From a checkpoint of a small transformer trained on Wikipedia.
Size: 12 layers, 5 heads of 128 (1 for keys and values).
Architecture: RMSNorm before each block, rotary positions, tied embeddings.
Training: a variant of Muon for these matrices, 1762M tokens, 6722 steps.
Each number is 128 + 24 x the weight over its row's rms, rounded and kept within 0 to 255. Layers, rows and columns count from 0. The size above them is the row's rms in percent of the matrix's.

# layer 5 MLP up, 1280x640, rms 0.108, rows 551-605, columns 400-439
size [ 98  92 100  94  99  99  99  97 107  98  93  98  97 102 102 103 108 101 101 119  99  95  99 102  95  98  99 108 127  97  98  98 100 101  94  98  95  97 102  95  95 105  99  93 102 104 108 101 100 119 104  99  98  98  99]
[[159 120 184 127  97 121 183 116 152 121 106  94 129 115 124 110 122 116 106 127 158 149 114 134 135 126 118 123 126 120 128 143 106 145 123 184 105 150 134 113]
 [158 148 150  99 143 138 166 139 137 121 163 149 101  99 163 139 129  94 122  93  95  99 113  82  87  85 173 114 134  97 138 120 106 124  98 110 107 139  98 137]
 [135  86 115 116 146 140 170 154 118 153 140 112 124 139 134 139 148 167 100 172 125 101 106 109 117 186 111 127 165 181 124 105 112 153 124 142 164 162 126 121]
 [121 155 148 111  97 133 140 136 136 144 104 133 160 109 155 117 124 167 109 117 139  84  99 112 138 105 121 131 148 119 148 141 150 161 179 114 134 144 125 110]
 [136  96 135 153  87 138 132 216 154 167 124 120 169  82 154 152  99 117 130 143 137 113 118 120 100 124 151 135 140 170 136 136 121 142 125 164 152 132 150 129]
 [109 163 117  79 139  76 119 130 130 136 137 152 134 170 108  93 134 121 108 117  96  99 119 100 118 116 157 146  96 137 140 127 103 111 174  85  95 144 122 147]
 [141 121  97 138 120  94 115 126 148 143 111  80  99 127 116 117 102 139 153 103 150 146 112 116 117  89 134 149 127 154 142 106 108 104 139 130 131 168 103 146]
 [120 195 146 121 157 140 103 156 103 113 145 117 130  79 108 152 135 141 157  93 152 128 132 161 125 139  77 134 134 130 109 136  85 126 118 158 152 138 119 118]
 [133 159 111 136  96 177  74 139 129 146 102  96 151 108 140 144 136 199 114  70 112 129 121 102 137 111 113 151 136 106 135 154 131  97 140 124 134 124 129 157]
 [ 97 146 123 150  72 152 118 108 119 102 122 160 179 111 100 123 121  99 122 115 105 101 123 121 158 140 104  82 110 108 114 128 118 140  82 113 153 159  85  78]
 [121 131 123 132 131 174 169 156  72 131 131 128 115  92 126 123 135 126 152  86 106 107 127  86 101 124 122 132 141 136 126 122 127 122 105 163 145 112 144 140]
 [ 93 121 123  93 142 100 126 136 115 133 105 128 128 128 154 101 123 143 151  93 128 153 149 148 147 112 138 125 114 155 118 162 109  88 136 121 106 109 136 125]
 [136 104 139 127 116 129 119 146  97 169 102 154 130 125 102 116 128 143 130 161  77 140 141 110 124 128 136 111 131 141 115 123 119 122 128 112 145 164 124 140]
 [150 105 128 131 160 116 105 124 157 150 170 111 154 171 115 119 176  99 135 178 115  91 151 126 132 109 147 125 143 132 113 161 126  61 150 131 181 125 141 123]
 [106 135 112 186  95  98 149 117 121 134 116 126 117 117 165 128 163 101 130 156  98  94 132 119 103 143 104 120 142 138 152 169 113 102 117 149 124 103 142 121]
 [148 141 150 119 116 126 160 117  93 174 127 110 117 107  70  72 109  97 114 149  79 104  87 114 122 144 115 138 121 137 144 146 125 174 148 129 150 104  95  61]
 [131 162 119 120 116 138 100 105 143 109 117 117 173 127 133 117 138  82 156 129 139 177 115 105 156 159 124 149 151 132 130 106 138  74 139 171 119 157 154 105]
 [103 119  95 130 155 139  87 110 118 151 105 135 133 104 121 170 134  95 139 173 137 124 119  89 146 176 161 133 135 120 123 137 131 110 120 146 127 125 146 154]
 [127 117 115 141 100 126  95 133  91 141 171 150 126 144 177 124 134 152  98 149 106 122  72 148 158  98 119 136 161 139 125 111 109 100 107 147 131 137 141 126]
 [105 123 118 149  89 116 139 124 116 115 133 105  99  84 127 136 134 183 164  87 148 135 172  85 147 131 134 111 131 124 131 168 140 171 115 123 165 145 117 138]
 [ 81 111 155 123 128 113 123 161 147 118 155 137 106 158 138 154 150 157 166 140 112 143 145 119  91  89 164 126 120 117 128 149 105 142 127 133 166 100 130 147]
 [164 149 174 117 141 105 119 164 164 101 140 124 162 116 151 104 144  97 137  87 166 138  77 166 122 116 131 152 131 137 108 120 141 120 151 107 150 101 157 131]
 [160 152  93 112 132 154 122  79 154  85 144 103 139 128 109 142 142 122 124 145 122 159 161 106 122 142 157 149 120 115 134 132 145 154 131 139 117 109 107 120]
 [125 132 136 124 101 144 129 137 124 129  66 144  95 152 178 149 122 164 123 131 135 125 118 148 137  98 155 140 128  81 119 134 105  77 139 155 155 106 110 165]
 [ 80 135 129  84  88 113 132 113 136 113  83  94 170 115 163 117 123 150 171 144 153 140 118  95 116 133 129 101 155 140  79 113 105 120 132 113 126  88 118 138]
 [118 139 132 121 119 120 125 173  70 139 131 122 133 119  80 179 144 138 129 153 130 136 125 156 125  95 123 139 105 121 117 133 125 121 119 114 149 122 107 137]
 [146 150 117 129 120 107 135 157 156 101  77  96 112 153 111 129 137  94 112 138 127 130 118 107  89 131 120 143 205 126 143 132  78 108 120 124 153  99 135 105]
 [132 144 161 152 147 100 115  66 149 146 135 130 155  99  99 108 120 150 137 132 109 132 145 133  99 154 104 121 137 114 120 122 143 142 118 117 133 105 118 160]
 [128 135 175 124 137 152 123 123 153 101  90 132 149  82 161 126 153 125  72 141 109 105  89 124 105 131 162 133 173  98 128 178 126 123 104 123 199  71 122 147]
 [112 100 126 157 104  87 143 100 133 105 148 176 138 105 106 108 141 163 147  87 132 142 107 144 138 136 134 126 125 158 126 156 119  69 126 122 132 113  94 136]
 [136 116 148 106 172 125 148  89 131 159 121 117 125 106 152 118 122 115 143 126 167 147  75 138 113 138 127  98 158 116 137 137  93 120 116 132 149 134 132 117]
 [ 82 106 174 140 101 114 109  92 141 104 106 126  60 147  77 163 145 152  92 101  99 107 157 110 118 148 139 114 152 142 141  58 118 124 151 111 118 169 127 164]
 [138 122 171 124 139 156 137 145 156 124 120 121 114 113  89  98 118  96 169 141 147 124 133 106 132 145 163 112 128 118 121 126 110 149 147 142 168 145 154 135]
 [153 137 104 123 181 165 133 116 164 151 120 117 143  99 177  96 152 139 166  94 115 168 109  77 164 147 129  79 125 101 116 134 115 186 119 129 140 149 162 131]
 [173 166 157 121 132 128 173 143 120 162 121 168 106  97 159 126 128 133  95 149  79 161  67 130 142 117  90 124 191 128 120 122  86 129 183 113 126 124 133 119]
 [115 103  73 122 129 169 116 132 115 116 141  90 140 134 157 106  90 179 163 145 159 129 133 148  85 121 129 104 121 117 173 108 142 111 133 160  95 143 132 160]
 [124 138 121  91 145 152 120  97 130 154 128  95 114 105 204 123 138  82 103  93 133 150 139 126  81 150 166 130 139 136 183 119 100 135  71 132 147 108 106 139]
 [126 148 130 123 111 129 125 107 151 141 164 147 144 118  95 150 135 143  97 147 153 140 124 150 117  99 122 133 117 137 115  96 127 126 140 156 127 146 160  51]
 [138 110 138 121 159 126  98 116 148 144 124 191 111 117 131 172 140  99 122 121 128 137 100 156 106 106 106 149 132 123 176 145 139 120 128 113 120 140 148 121]
 [116 140 100 119 140 118 130 122 111 167 160 147 129 121 128 145 164 111 124  81 142 138  93 134 129 130  87 150 140 127 157 173 129 146 154 165 135 133 192 111]
 [152 129 116 145 108 123 119 132 144 130 166 135 156  83 108 156 116  98 137 164 131 160 110 145  52 115 137 139 154 122 102 120 162 123  88 129 109 150 123 118]
 [140 128 121  86  99 100 125 159 146 121 137 103 109 112 138 107 122 105  76  88  95 104 148 130 106 139  76 151 140 106 111 163 164 136 154 132 170 138 154 119]
 [145 118 108 123 119 111 148 139 133 114 165 133 123 145 148 107 100 146 119 151 104 104  92 135 129 131 134 143 136 133 123 110 152 182 120 137  83 101 124 177]
 [ 87 158 129 126  92 147 138 114 116 150 117 117 106 138 105 147 119 161 107 102 106 126 128 132 111 132 132 111 140 113  74 172 136 133 126 109 120 152 146 130]
 [140 140 104 157 131 113 109 120 145 110 165 161 104 130 132 141 124 121 152 115 109 161 145 193  93  79 195 108 141 125 153 116 129 108  94 132 143 155 147 117]
 [201 125  72 126  86 108 108 122 125 121 111 143 101 137 125 129 145 155 179 112 139 116 136 127 128 124 123 136 107 160  96  97  95 144 129 121 139 103 136 138]
 [138 104 134 100 133 127 161 127 130 128  76 126 173 153 124 147 156 112 128  70 159  89 113 133 167 153 137 109 113 156 126 163 131 117 109  97 124  95  90 173]
 [131 145  99 135 118  84 150 117 126 131 131 129 111 147 124 118 115 124 174 119 125 129 121 106 118  93  88 145 125 128 177 162 107 113 169 132 153 104 191 136]
 [116 151 136 134 105 136 104 150 139 141 106 108  87 141 137 137 128 171 105 111 116  88 162 164 128 160 123 117 147 168  98 120 132 119 127 124  91 120 133 131]
 [122 150 149 110 123 106 163 140 138 124 137 176 175 110 152 115 135  64 137 142 137  99 155  88 155 124 130 109 104  83 142 137 122  80  85 117 125  92 156 129]
 [116 138 124 123 113 158 146 132 138 138 133 159 116 110 131 103 118  94 139 122  78 113 100 144 111 130 126 146 143 158 130 124 131 113 171 167 125 130 121 112]
 [124 145 111 167 156 105 137 119 130 132 150 113 128 140 132 116 112 142 118  98 120 123  97 124 136 119 113 130 151 101 171 139 111 130 120 121 159 112 103 114]
 [138  97 148 132 124  90 103 126  79 106 102 115 125 109 129 109 143 109 167 128 104 119 136 128  97 140 143 157 102 131 151 129 156 138  95 124 117 100 152 128]
 [156  99 109 160 138 124 130 116 138 134 147  98 137 137 127 135 106 160 103 125 131 140 120  70 154 111 121 147 101  86 151 149 136 129 110  78 120  72 126 119]
 [131 125 119  71 138 153 173 157 122 127  95 165 121 138 131 164  97 151  93 146 122 114 106 156 129 123 149 103 117 131 145  87 138 100 153 136 105 173 155 126]]
# layer 5 MLP down (transposed), 1280x640, rms 0.077, rows 551-604, columns 400-439
size [ 96  94  96  97  97 108  99  92 103 100  94  97 103 105 103 101  96  98 100 108  95 109  99  96  92  95 100 107 122  94 101  97  99 100  96  99  99  99 101  95  92 100 100  96 105  97 102  98  98 108 104  97  96 104]
[[137 140 150 146 115 133 125  97 134 174  95 141 127 114 132 121 160  92  86 184 120 138 104  86 134 147 123 135 141 103 118 133 145 149 136  92  94 103 108 119]
 [129 109 128  98 134 103 136 139 120 150 129 100  94 166 116 148 143 154  81  98 122 159 102 105 110 112 146 173  87 147 130 117 146 109 118 130  99  88 140 134]
 [124 133 172 158 148 124 130 122 127  96 137 126 140 112 124 122 123  95 122  95  98 149 142 105 107  49 145 104 128  94 134 131 124 140 138 111 130 160 154 119]
 [136 121 120 126 125 113 151 103 121 152  88 147 169 143 160 145  97 124 109 159 122 127 134 100 142 185 150 125 101 106  89 120 125 122 125 162 123  74  84 124]
 [137 159 107 174 165 182 135 107 118  99 104 103 115 133 125 184 103  85 159 120 143 142 114 161 123 156 135 112 123 139 144 164 121 131 186 178 155 125 140 120]
 [ 99 118 115 137 128  97 113 123 140 124 163 122 122 102  80  90 145 168 100 138  94 125 143 110 141 101 109 127 140 177 139 134 125 109 155 153  85 121 128  96]
 [128  92 145 180 130 107 151 180 115 155 140 106 140 113 151 125 151 116 156 121 102 129 143 159 130 132  94 137  94  88 141 161  93 185 108 108 122  95 107 130]
 [129 117 186 113 125 119 107 130  95 121 148 127 121 166 148 114 149 140 133 135 129 105 103 169 112 137 116 128 124 129 119 110 124 137  79 110 180 164 155 160]
 [130 133 125 146 110 129  98 170 139 119 144 138 111 106 122 151  96  54 133 136  88  79 131 131 147  99 122 128 160  91 146 137 134 122 102 120 155 130 150 163]
 [162 148 142 129 131 187 121 160 174 105 107 107 115 115 145 144 126 102 113 162  98 168 101 111 134 116 134 134 160 145 161 102 126 144 115 117 132 140  92 147]
 [126 125 175 133 165 143 113 133  98  97 143 118 148 125 144 131 112 153 132 143 132 107 126 142 155  92 123 122 181 123 152 127 125 113 132 127 107 136  94  89]
 [140 132 143  79 118 102 116 128 173 147 134 133 160 171 128  97 127  98 149 116 118 174 150 112 111 188 180 119 135 138 102 129 115 109 166 136 124 130 189 142]
 [153 165  93  94 101 115 161 153 175 113 122 136 114 141 151 125 137 230 171 159  97 134 170 120 112 103 112 136 109 132 106 112 112 170 130  93 135 124  87 135]
 [131 143 148  94 126 154 138 126 131 111 122 102 125 142 124 141 119  93 124 119 114 101 147 146 131 103 147 165 112 103 120  95 107 138 107 181 158 107 125 140]
 [163 104 149 134 117 131 136  75 151  99 164 138 143 121 187 177 151 121 110 139 123 157 131  70 144 108 156 109 108 118 122 139 141  95 140 133 140 101 154 107]
 [116 146 165 173 111 136 110 111 120 119 124 171 119 168 112 121 125 210 125  90 120 109 178  95 106 117 131 145 141  71 112 141 137 135  96 121 130 117 116 102]
 [155 110 180 129 170 156 117 127 146 134 121 133 122 131 137 160 174 199  87  97 133  66 136  96 134 124 120 131 118 124 127 126 137 133  92 110 121 121 142 136]
 [141 149 122 121  96 127 121 117  96 142 111  82 145 106 161 138 141 130 114 131 101 142  87 122  98 153 151  96 155 104 109 169 109 135 103  99 127 114 103 132]
 [140 112 165 104 165 110 100 106 105 112 132 165  82 154 115 111 109 151 134 144  88 147 123 130  92  86 157 115 148 152 175 139 123 135  95 111 101  98 129 115]
 [134  85 136 180 141 161 114 131 147 142 109 116 142 118 123 133 111  45 147 135 146 102 110 110 155  77 106 122 141  81 153 149 116 113 121 109 202 116 150 111]
 [ 82 107 142 148 134 125 117 135 154 114 114 140 130 119 104 148 123 118 150 128 108 133 156 148 123 140 161 135 151 122 185 127  92 121  99 127 126 129 118 114]
 [155 137 146  86 111 138 102 117 107 147 111 115 133  82 116 133 154 196 112 119  96  73 104 146 108 121 121 122 133 127 121 105 157 117 105 115 139 104  94 116]
 [111 139 125 113  94 167 119 129 142 132 139  93 115 148 109 147 113 128 103 116  81 138 136 152 161 112 119 118 110 128 152 108 159 136 137 124 125 172 103 136]
 [170  86 132 113 129 134 121 157 115 129 104 119 146 132 120 161 166 120 178 130 118  75 114 136 129 124 106 127 129  76 106 172 113 181 163 149 147 173  98 141]
 [125 164 148  93 100 134 109 108 144 177 151 158 109 153 123 132 106 197 120  89 130 113 146 123 141 143  78 130  90 161 118 121 157 171  90 142  76 155  83 121]
 [131 135 132 131 150 129 138 107 139  99 156 138 116 124 121 163 126 127 145 127 139 130 120 107 122  90 146 111 109 103 158 136 138 101  87 115 141 108 111 151]
 [158 123 137 133 134  99 133 112 126  97 109 120 110 105 142 115 140 169 156 120 140 145 128 118 149 125 127 138 151 128 126 117 156 108 164 142 124 156 115 134]
 [144 145 110  93 114 146 180  90 145 168 105 146 140  94 136 159 125  72 205 132 135 125 175  99 110 101 161 126 128  62 122  94 119 185 121  97 125 166 111 123]
 [115 129 132  93 127 110 131 122 128 116 130 146 159 121 141 128 145 115 183 134 106 138 114 102  99 141 163 133 116 133 137  94 112 137 114 134  99 126 155 119]
 [150 136 120 155  80 115 159 133 118 187 151 163 125 146 102 117  90 107 121 129  58 115 124 128 110 118 144 149 113 129 163 151 151 128 105 126 143 164 173 111]
 [145 163 110 140 121 130 136 143 153 150 129 133 130 123 131 155 118 143 136 126 121 101 136  99 128 141 146 159 157 134 131 155 118 151 176 123 154 111 135 156]
 [ 90  92  66  70 146 145 156  94 108 146 176  63 111 111 147 120 154 146 113 132 101 105 104 137 126 106 144 154 147 123 150 126 144 107 121 148 120 136  75 164]
 [110 134 110 101 120 132 113 166 154 114 128 125 103  98 169 141  78  96 138 103 132 154 111 142 103 164 155 158 135 116 143 112  54 139 119 136 170 156 100 135]
 [131 105 134 210 148 155 111 119 172 120 117 145 162 143 129 126 102 141  95 110 124 158 185  93  84 117  94 138  77  93 118 153 138 174 123 135 125 119 161 118]
 [145  98 117 135 123 137 145 133 169 128 162 141 109 138 142 135 122 133 108 150 146 159 111 161 190 141 108  93 114 140 154 130 139 142 106 118 128  95 152  68]
 [ 77 139 133 126 158 136  69 134 140 108 124 138 107 133 151 116 171 113 153 107 129 126 142 131 156 116 157 113 135  99 156 151 144 132 136 153 150 140 102 156]
 [126  99 124 118 128 151 157 125 148  97 168 153 124 130 140 128 144 100 142 156 128  74 151 116 141 139 118 107 134 141 181 121 130 101 103 103 134 198 155 139]
 [165  73 138 122 127 123  96 155 106  94 149  91 178 132 136 124  94 163 183  92 147  92 123 155 183 153 147 142 134 141 104 131 179 103 146 154 117 135 119 123]
 [105  96 123 118 146 135 111 128 158 142 137 183 157 131 147 103 115 130 117 142  95 123 147 106 152 120 113 117 148  95 163 149  75  97 142 112 130 150 119 167]
 [129 162 112 124 126 112 135 106 122 121 131 113 119 152 131 150 132 144 112 108 131 128 115 126 108 163 145 146 112 161 133 127 163 126  87 118 126 121 112 120]
 [166 110 120 154 134 154 111 152 111  99 109  89 179 114  85 123 136 174 160 132 142 121 163 124 104 112 114 155 141 126 146 145 131 122 160 149 128 111 144 118]
 [ 84 171 163 175 104 119 114 144 161 151 143 154  87  97 121 128 141  57 109 108 149 127 116 131 172 142 137 129 116 136 117  77 100 150 160 125 170 108 145 133]
 [130 131 107 103 120 134 164 117 142 161 139  94 168 126 162 115 137 139  96 115  97 150 150 100  90 144  86 169 114 175 110 151 120  85 115 156 103 146 143 161]
 [120 148  79 150 128 104 116 155 142 117 178 129 110 136 123 133 122 213 104 123 165 133 141 145 163 119 142 123 114 157 161 113 134 146 135 107 109 108 109  72]
 [137 108 119 130 117 177 128 125 126  81 107 122 143 128 125 109 129 128 137 122 100 114 175 163 140 145 159 123 144 122 118 130 142 115 103 162 137 134 111 128]
 [122 103  91  78 123 143  87 110 144 102 166 133 106 130 105 127 117 133  88 160 152 126 143 161 147  91 135 119 132 137 128 137 163  74 102 161 129 146 124 161]
 [122 120 142  90 136  99 200 149 154 130 111 132 132 143 164 134  92 150 137 107  93 135 111 139  96 120 154 136 111 144 148 145 101 137 137  95 131 141 107 166]
 [136 136 168 126 110 137 135 179 150 126 160 155 128 125 133 154 126 154 108 172 143 147 102 111 115  91 112 154 167 119 152  92 126  96 133 141 120  89 115  82]
 [172  99 115 105 140 109  66 140 123 135 144 135 149 150 132 139 132 167 124 105 176 103 121 165 123 145 104 120 152 111 131 132  88 172 100  95 127 139 117 115]
 [150 157 138 100 107 156 188 120 125  98 136 160 172 201 134  94 118 148 134 173 139 120 138 125 174 109 186 134 147 116 133 123 123 114 107 108 131 105 126 149]
 [ 74 133 164  96 147 154  90 122 135  92 180 149 141 121 116  83 150 145 134 158 107  91 157 141 141 128 147 126  84 156 142 154 101 146 148 138  95 125 108 132]
 [152 155  81 122 131 114 138 101 136 126 125 138 119 135 140  96 126 133 130 107  78 156 116 139 158 131 159 150  85 140 156 104 140 154  82  81 147 141 126 130]
 [ 81 153 145  92 135 133 123  89 142 174 153 115  95 143 168 116  85 155 161 126 128 152 168 132 145 116 152 117 125 109 122 108 192 103 121 132 100 144  95 140]
 [142 124 124  98 106 118 117 116  82  79 135 180 131  93 139 153  98 131  98 134 129 148 147 115 134  98  96 134 161 101 103 161 117 142 141 126  79 118 139 124]]
# layer 5 MLP gate, 1280x640, rms 0.101, rows 552-605, columns 400-439
size [ 92  97 100 100 101 102  96 103  99  96 100  96 104 106 100  95  94 102 114  99 100 101  97  91  96 103 105 111  96 100  98  97  97  97  96  96  97  98  96  94 102 104  93  97 102 107  98 103  96 104  94  95 102  92]
[[122 151 105  89 119 115 143 129 107 148 114 114 133 123 143 111 108 134 126 126 124 160 114  90 126 150 158 127 140 116 125 185 112 117 149 123 151 105  97 168]
 [142 151 151 140 119 136 119 174  96 133 158 127 173 108 140 114 104  94 126  80 122 138 181 125  95  81 140 137 108  99 137 148 109 179 131 100 145 158 159  94]
 [100  74 100 135 100 108 145 105 134 133 124 125 123 140 114 155 149 125 123 118 130 117 113 149 109 160 110 160 105  98 141 133 135 124 104 126 146 148 165 100]
 [130 118 135  95 115 118 157  98 128 120 125 133 104 139 112 119 121 141 147 125 147 151 102 105 146 141 174 152 148 120 123 132 149  82 110  82 117 173 108  99]
 [180 115 127 143 113 122 100 114 123 103 127 145 174 115 151 107 125 140 101 159 149 133 122 112 113 115 130  79 159 118 132 130 136 121 162 121 118 102  93 154]
 [106 133  83 113 124 134 107 129 142 133 146 145  87 142 145 148 145 104 135 106 179 130 113 107 142 163 150 116 182 144 149 147 162  83 160 146 160 149  97 122]
 [100 116 124 143 104 108  65 118 146  64 163 117 156 137  86  98 140 159 156 148  52 141 168 111 128 146 120 106 143 122  98 122 109 114 123 130  93 135 114 102]
 [125 131 128 139 144 127  83 104 164 108 128 105 110 123 140 114 122 121 128 152 188 129 100 136 155  84  83 116 135  74 140 120  73  97 104 116 137 123  71 116]
 [ 84  99 128 145  87 127 153 196 186 101 113 162 141 121 122 122 142 141 113  69 129 143 144 137 153 126 135 131 165  70 203  94 119  93 150 170 126 117 137 120]
 [183 137  98 123 140 100 126 140 130 130 149 130 128 124 125 165  92 145 137 105 136 140 178 167 116 134 139 158 148 112 109 172  83  96 139 161 166 118 126 146]
 [138 123 120 135 130 157 130 123 120 105 123 137 112 128 150 106 112 114 160 146 118 108 127 139 148 126 147 110 200 151 142 142  96 128 127 110  98 114 143 182]
 [113 141 122  84 119  88 127 131 145 142 125 172  99 147 134 130 128 158 127 139  85 178 111 112 112 141 145 134 146 116 162 121 132 133 116 160 156 120 109 108]
 [ 87 141 175 163  92 179 124  94  85 116 134 110 139 152  96 133 122 148 142 104 153 192 105 128 114 165 131 133 132 153 147 146 125 175 103 139 100 105 106 163]
 [152 130 100  95 147 124  94 155 133 140 117 132 132 100 128 106 154 125 120 163 183 176 128 122 165 113 156 162 117 139 137 167 127 127 105  99 122 115 133 176]
 [125 111 141 115 134 110 149 134 143 112 189 135 105 140 161 109 114  95 113 121 165 137 128 144 101 121 134 122 143 120 126 128 197 125 155 152 107 131 115 141]
 [154 154 150 117 120 150 122 141 155 119  85 100 150 140 139  96 153 123 130 141 169 142 150 142 118 136 158 148 166 101  84 156 129 127 125 166 110 127  71 118]
 [140 160 129 103 120 121 157 181 121 120 149 189 160  93 120 151 133 152 105 124 139 159 120 161 118 111 141 120 103 160  94 138  91 118 113 119 156 135 121  82]
 [143 105 139  73 147 146 135 111 149 158 114 136 136 162 117 134 105 109 110  87 116 103 145 111 126 107 168 115 119 105 122  92 152 147 104 156 122 159 122 148]
 [156 152 114 113 136 147  91 162 101 129 144 153 146 100 133 122 132 122  45 174 123 147  96 126 105 144 140  74 129 176 130  97 124 154 153 145 104 108 142 117]
 [102 111 142 144 147  93 163 139 182 143 125 162 148 119 125 150 135  92 173 153 142 110 165  97 145 149  95 132 139 117 109 149 143 165  74 128 148 115  70 145]
 [133  86 101 157 111 142 134 125 129 171 121 149 140 102 124  96 119 121 136 127  98 133 110 111 123 110  96 100 125 104 107 144 111 158 136 105 106 115 154  97]
 [169 132 125  99 122  86  83 127 139 140 138 126 135 122 137 169 121 137  95 105 131 132 114 118  41 112 143 114 134  90 168  85 115 164  84 132 109 116 152  92]
 [ 99 106 121 101 144  82 123 144 157 172  96 105 156 142 137 147 158 148 171 142 130 149 136 131  99 120  80 112 119 102 172 104 104 129 118 127 105 152  89 141]
 [116 160 137 126 102 160 141 159 129 148 150 143 128 146 159 140 136 139 117 110 150 126 131 174 126 116 125 136 136 155 132 129 157 108  88  84 111 107 126 108]
 [133 143 147 114 165 150 138 135 121 152  79 177 129 123 119 121 122  92 133 138 138  73 116 142 125 127 132 139  84 142 120 152 122 197  94 113 128 182 115 107]
 [143  62 111  83 156 152 150 169 132 136 163 161  77 130 125 172 122 128 107 132 104 124 159 124 118 129 110 107 134 100 144 106 148  95 152 131 111 121 116 146]
 [135 133  94 100  92 142 150 143 114 156 163 120 152 170 127 100 152 106  80 155 111 129 123 165 162 117 162 114 141 123 101 119 123 132  90  83 160 179 128 110]
 [150  97 171 139 144 154 113 109 167 132  99 124 122 127 131 112  97 150 116  92 129 126 109 160  97 164  99  96 111 141 195 114 120 124 123 139 119 121 142 133]
 [109 130 133  86 156 132 115 110 132 119 164 139 146 143 118  78 160 151 143 154 142 144 135 143  85 141 157 113 143 116 162 139 104 100 130 161 132 152 147 122]
 [141 141 109 153 165  80 127 128 148 150 134 171 144  82 155 162  76 131 115  75 140 171 153  91 114 119 111  65 142 111 132 145 125 139 120 170 121 148 142 124]
 [140 118 162 191 131  96 114 135 115 115 156 125 126  94 116 118 128 194 125  76 143 157 110 106 134  97 129 141 134 138  92 132 117  80  98 141 148 142 103 148]
 [ 64 145 112 174 133 138 155 139 155 128  82 136 164 138 109 124 140 148 152 111 144 134  79 143 110 157 101 130 116 100 138 127 115 122 119 140 102  93 125 121]
 [128  92  93 108 111 138 175 115 164 139 118 120 110 126 148 168 124  77 143 153 126  87  92 146  87 140 107 127 141 113 125 122 147 104 107 109 142 114 125 136]
 [ 98 121 110 107 132 121 133 137  68 146 152  89 168 134 162 136 120 122 128 124 140 121 129 143 124 111 179 117 110 154 146 103 123 125  71 142 134 128 185  91]
 [125 132 140 136 168 121 118 123 120 151 142 100 151 117 128  99 119 160 146 159  98 133 142 126 143 142 100 138 154 132 172 144 159 145 137 142 140 141 136 103]
 [124 109 122  83 149 160 159 133 162 158 114 141 116 141 162 118 109 114 127 165 133  81 138 146 166 114 131 105  96  90 135  93 177 129 137 145 108 100  87 109]
 [146 171 114 121 125 177 115 130 159 100 166 136  90 119 116 142 118 117  87 112 132 124 118 182 121 147  85 132 134 119 119 134 114 150 125 126 156 133 161 120]
 [129 110 122 150 149 137  99 102  98 111 120 145 154 119 163 163 118 106  92  91  79 125 160 149 118  88 140 106 149  89 149 147 156 122 136 136 163 105 121 169]
 [142 146 111 143 145 113 120  95 147 103 150 151  87  84 119 104 132  75 108 125 136 126 136 128 155 172  91 182 115 144 142 143 105 130 125 128 124 113 147 116]
 [118 120 130 176  95 133 131 117 131 137 137 128  99 147 177 112 154  64 143 145 117 134 115 114 183 149 121 135 113 116  98 124 122 177 118 146 123 108 130 116]
 [ 80  79 122 134 122 120 124  94 146 150 175 120 169 150 129 139 141 167 108 134 123 131 146 111 137 158 140 139 100 129 153 166 151 116 160 161 112 106  98 150]
 [128 153 111 124 128 147  86 164 121 138 106 147 117 158 134 145 155 109 118 161  73 119  96 112 133 141  98 127 166 104 107 146 162 115 131 100 192 129 191 129]
 [123 145 116 127 126 121 151 106 181 137 100 136 133 159 120 129 133 203 100  93 116 118 142 121  88 139 113 122 167 156 163 149  76 106 133 113 124 120 137 152]
 [113 108 131 142 120 100 111 105 129 149 142 135 110 146 153 169 150  89 126 141 153 108 108 112 132 109  99 138 100 162 111 149 144 147 156 175 111 105  95  99]
 [129 131 117 123 137 143 102 109 163 112 107 116 146 168 141 164 117 141 117  73 151 164 118 185  95  79 119 129 109 146 116 133 149  83 134  94 139 183 139 149]
 [ 89  71 124  95 138 141 137 121 119  83 128 117 113 166 143 137 116  92 138 131 153 118 152 151 142 131  82 122 120 118 153 105  93 127 132 107 139 142  96 123]
 [157 123 171 112 105 138 150 104 155 117  66 111 111 117 142 141 119 110 121 157 146 149 117 155 130  90  51 119 147  74 117 154 160 144 148 122 149 152 135 147]
 [132 130 143 125 127 105 122 130 148 126 146  58 132 119 148 128  98 155 120  85 128 146 123 158  97 127 174 113 143  70 124 100 153 156 105 102 115 142 130 112]
 [117 138 114 111 120 160 105 162 160 115 113 128 122 132 121  95 104  84 105 129 167 133 131 162 110 123  99 114 118 108 130 102 142 114 146 113 120 111 152 108]
 [119 128 161 150 166  71  71 123 113 124 124 145 137 145 133 120 130 128 108 125  77  97 129 202  87 134 122 108 106 126 101 140 146 138 140 158 131 128  78 148]
 [152 136 131 158 115 141 143 143 123  90 135 150 114 137 127 156 169  97  75 129 118 157 116 129 126 129  91 140 124 138 113 138 116 143 122 103 121 137 111 103]
 [128 130 160 120 122 108 128 116 130  79  96 114  78  92 111 118 123 166 143 163 108 109 142 152 109  83  94 116 148 125 143 121 153 148 137 132 119 139 148 108]
 [161 154 127 123 118 157 106 110 128 120 162 159  96 167 105 142  88 156 151 167 102 130 137 159 125 119 155 112 105 154 112 156 138 112 151 130 130  99 171 125]
 [143 115 159 149 117 151 142 140 123 120 133 162 156 101 119 102 121 131 124 138 130 132 108 100 110 111 100 101 101 159 142 142 191 116 143 133 153  91 122  80]]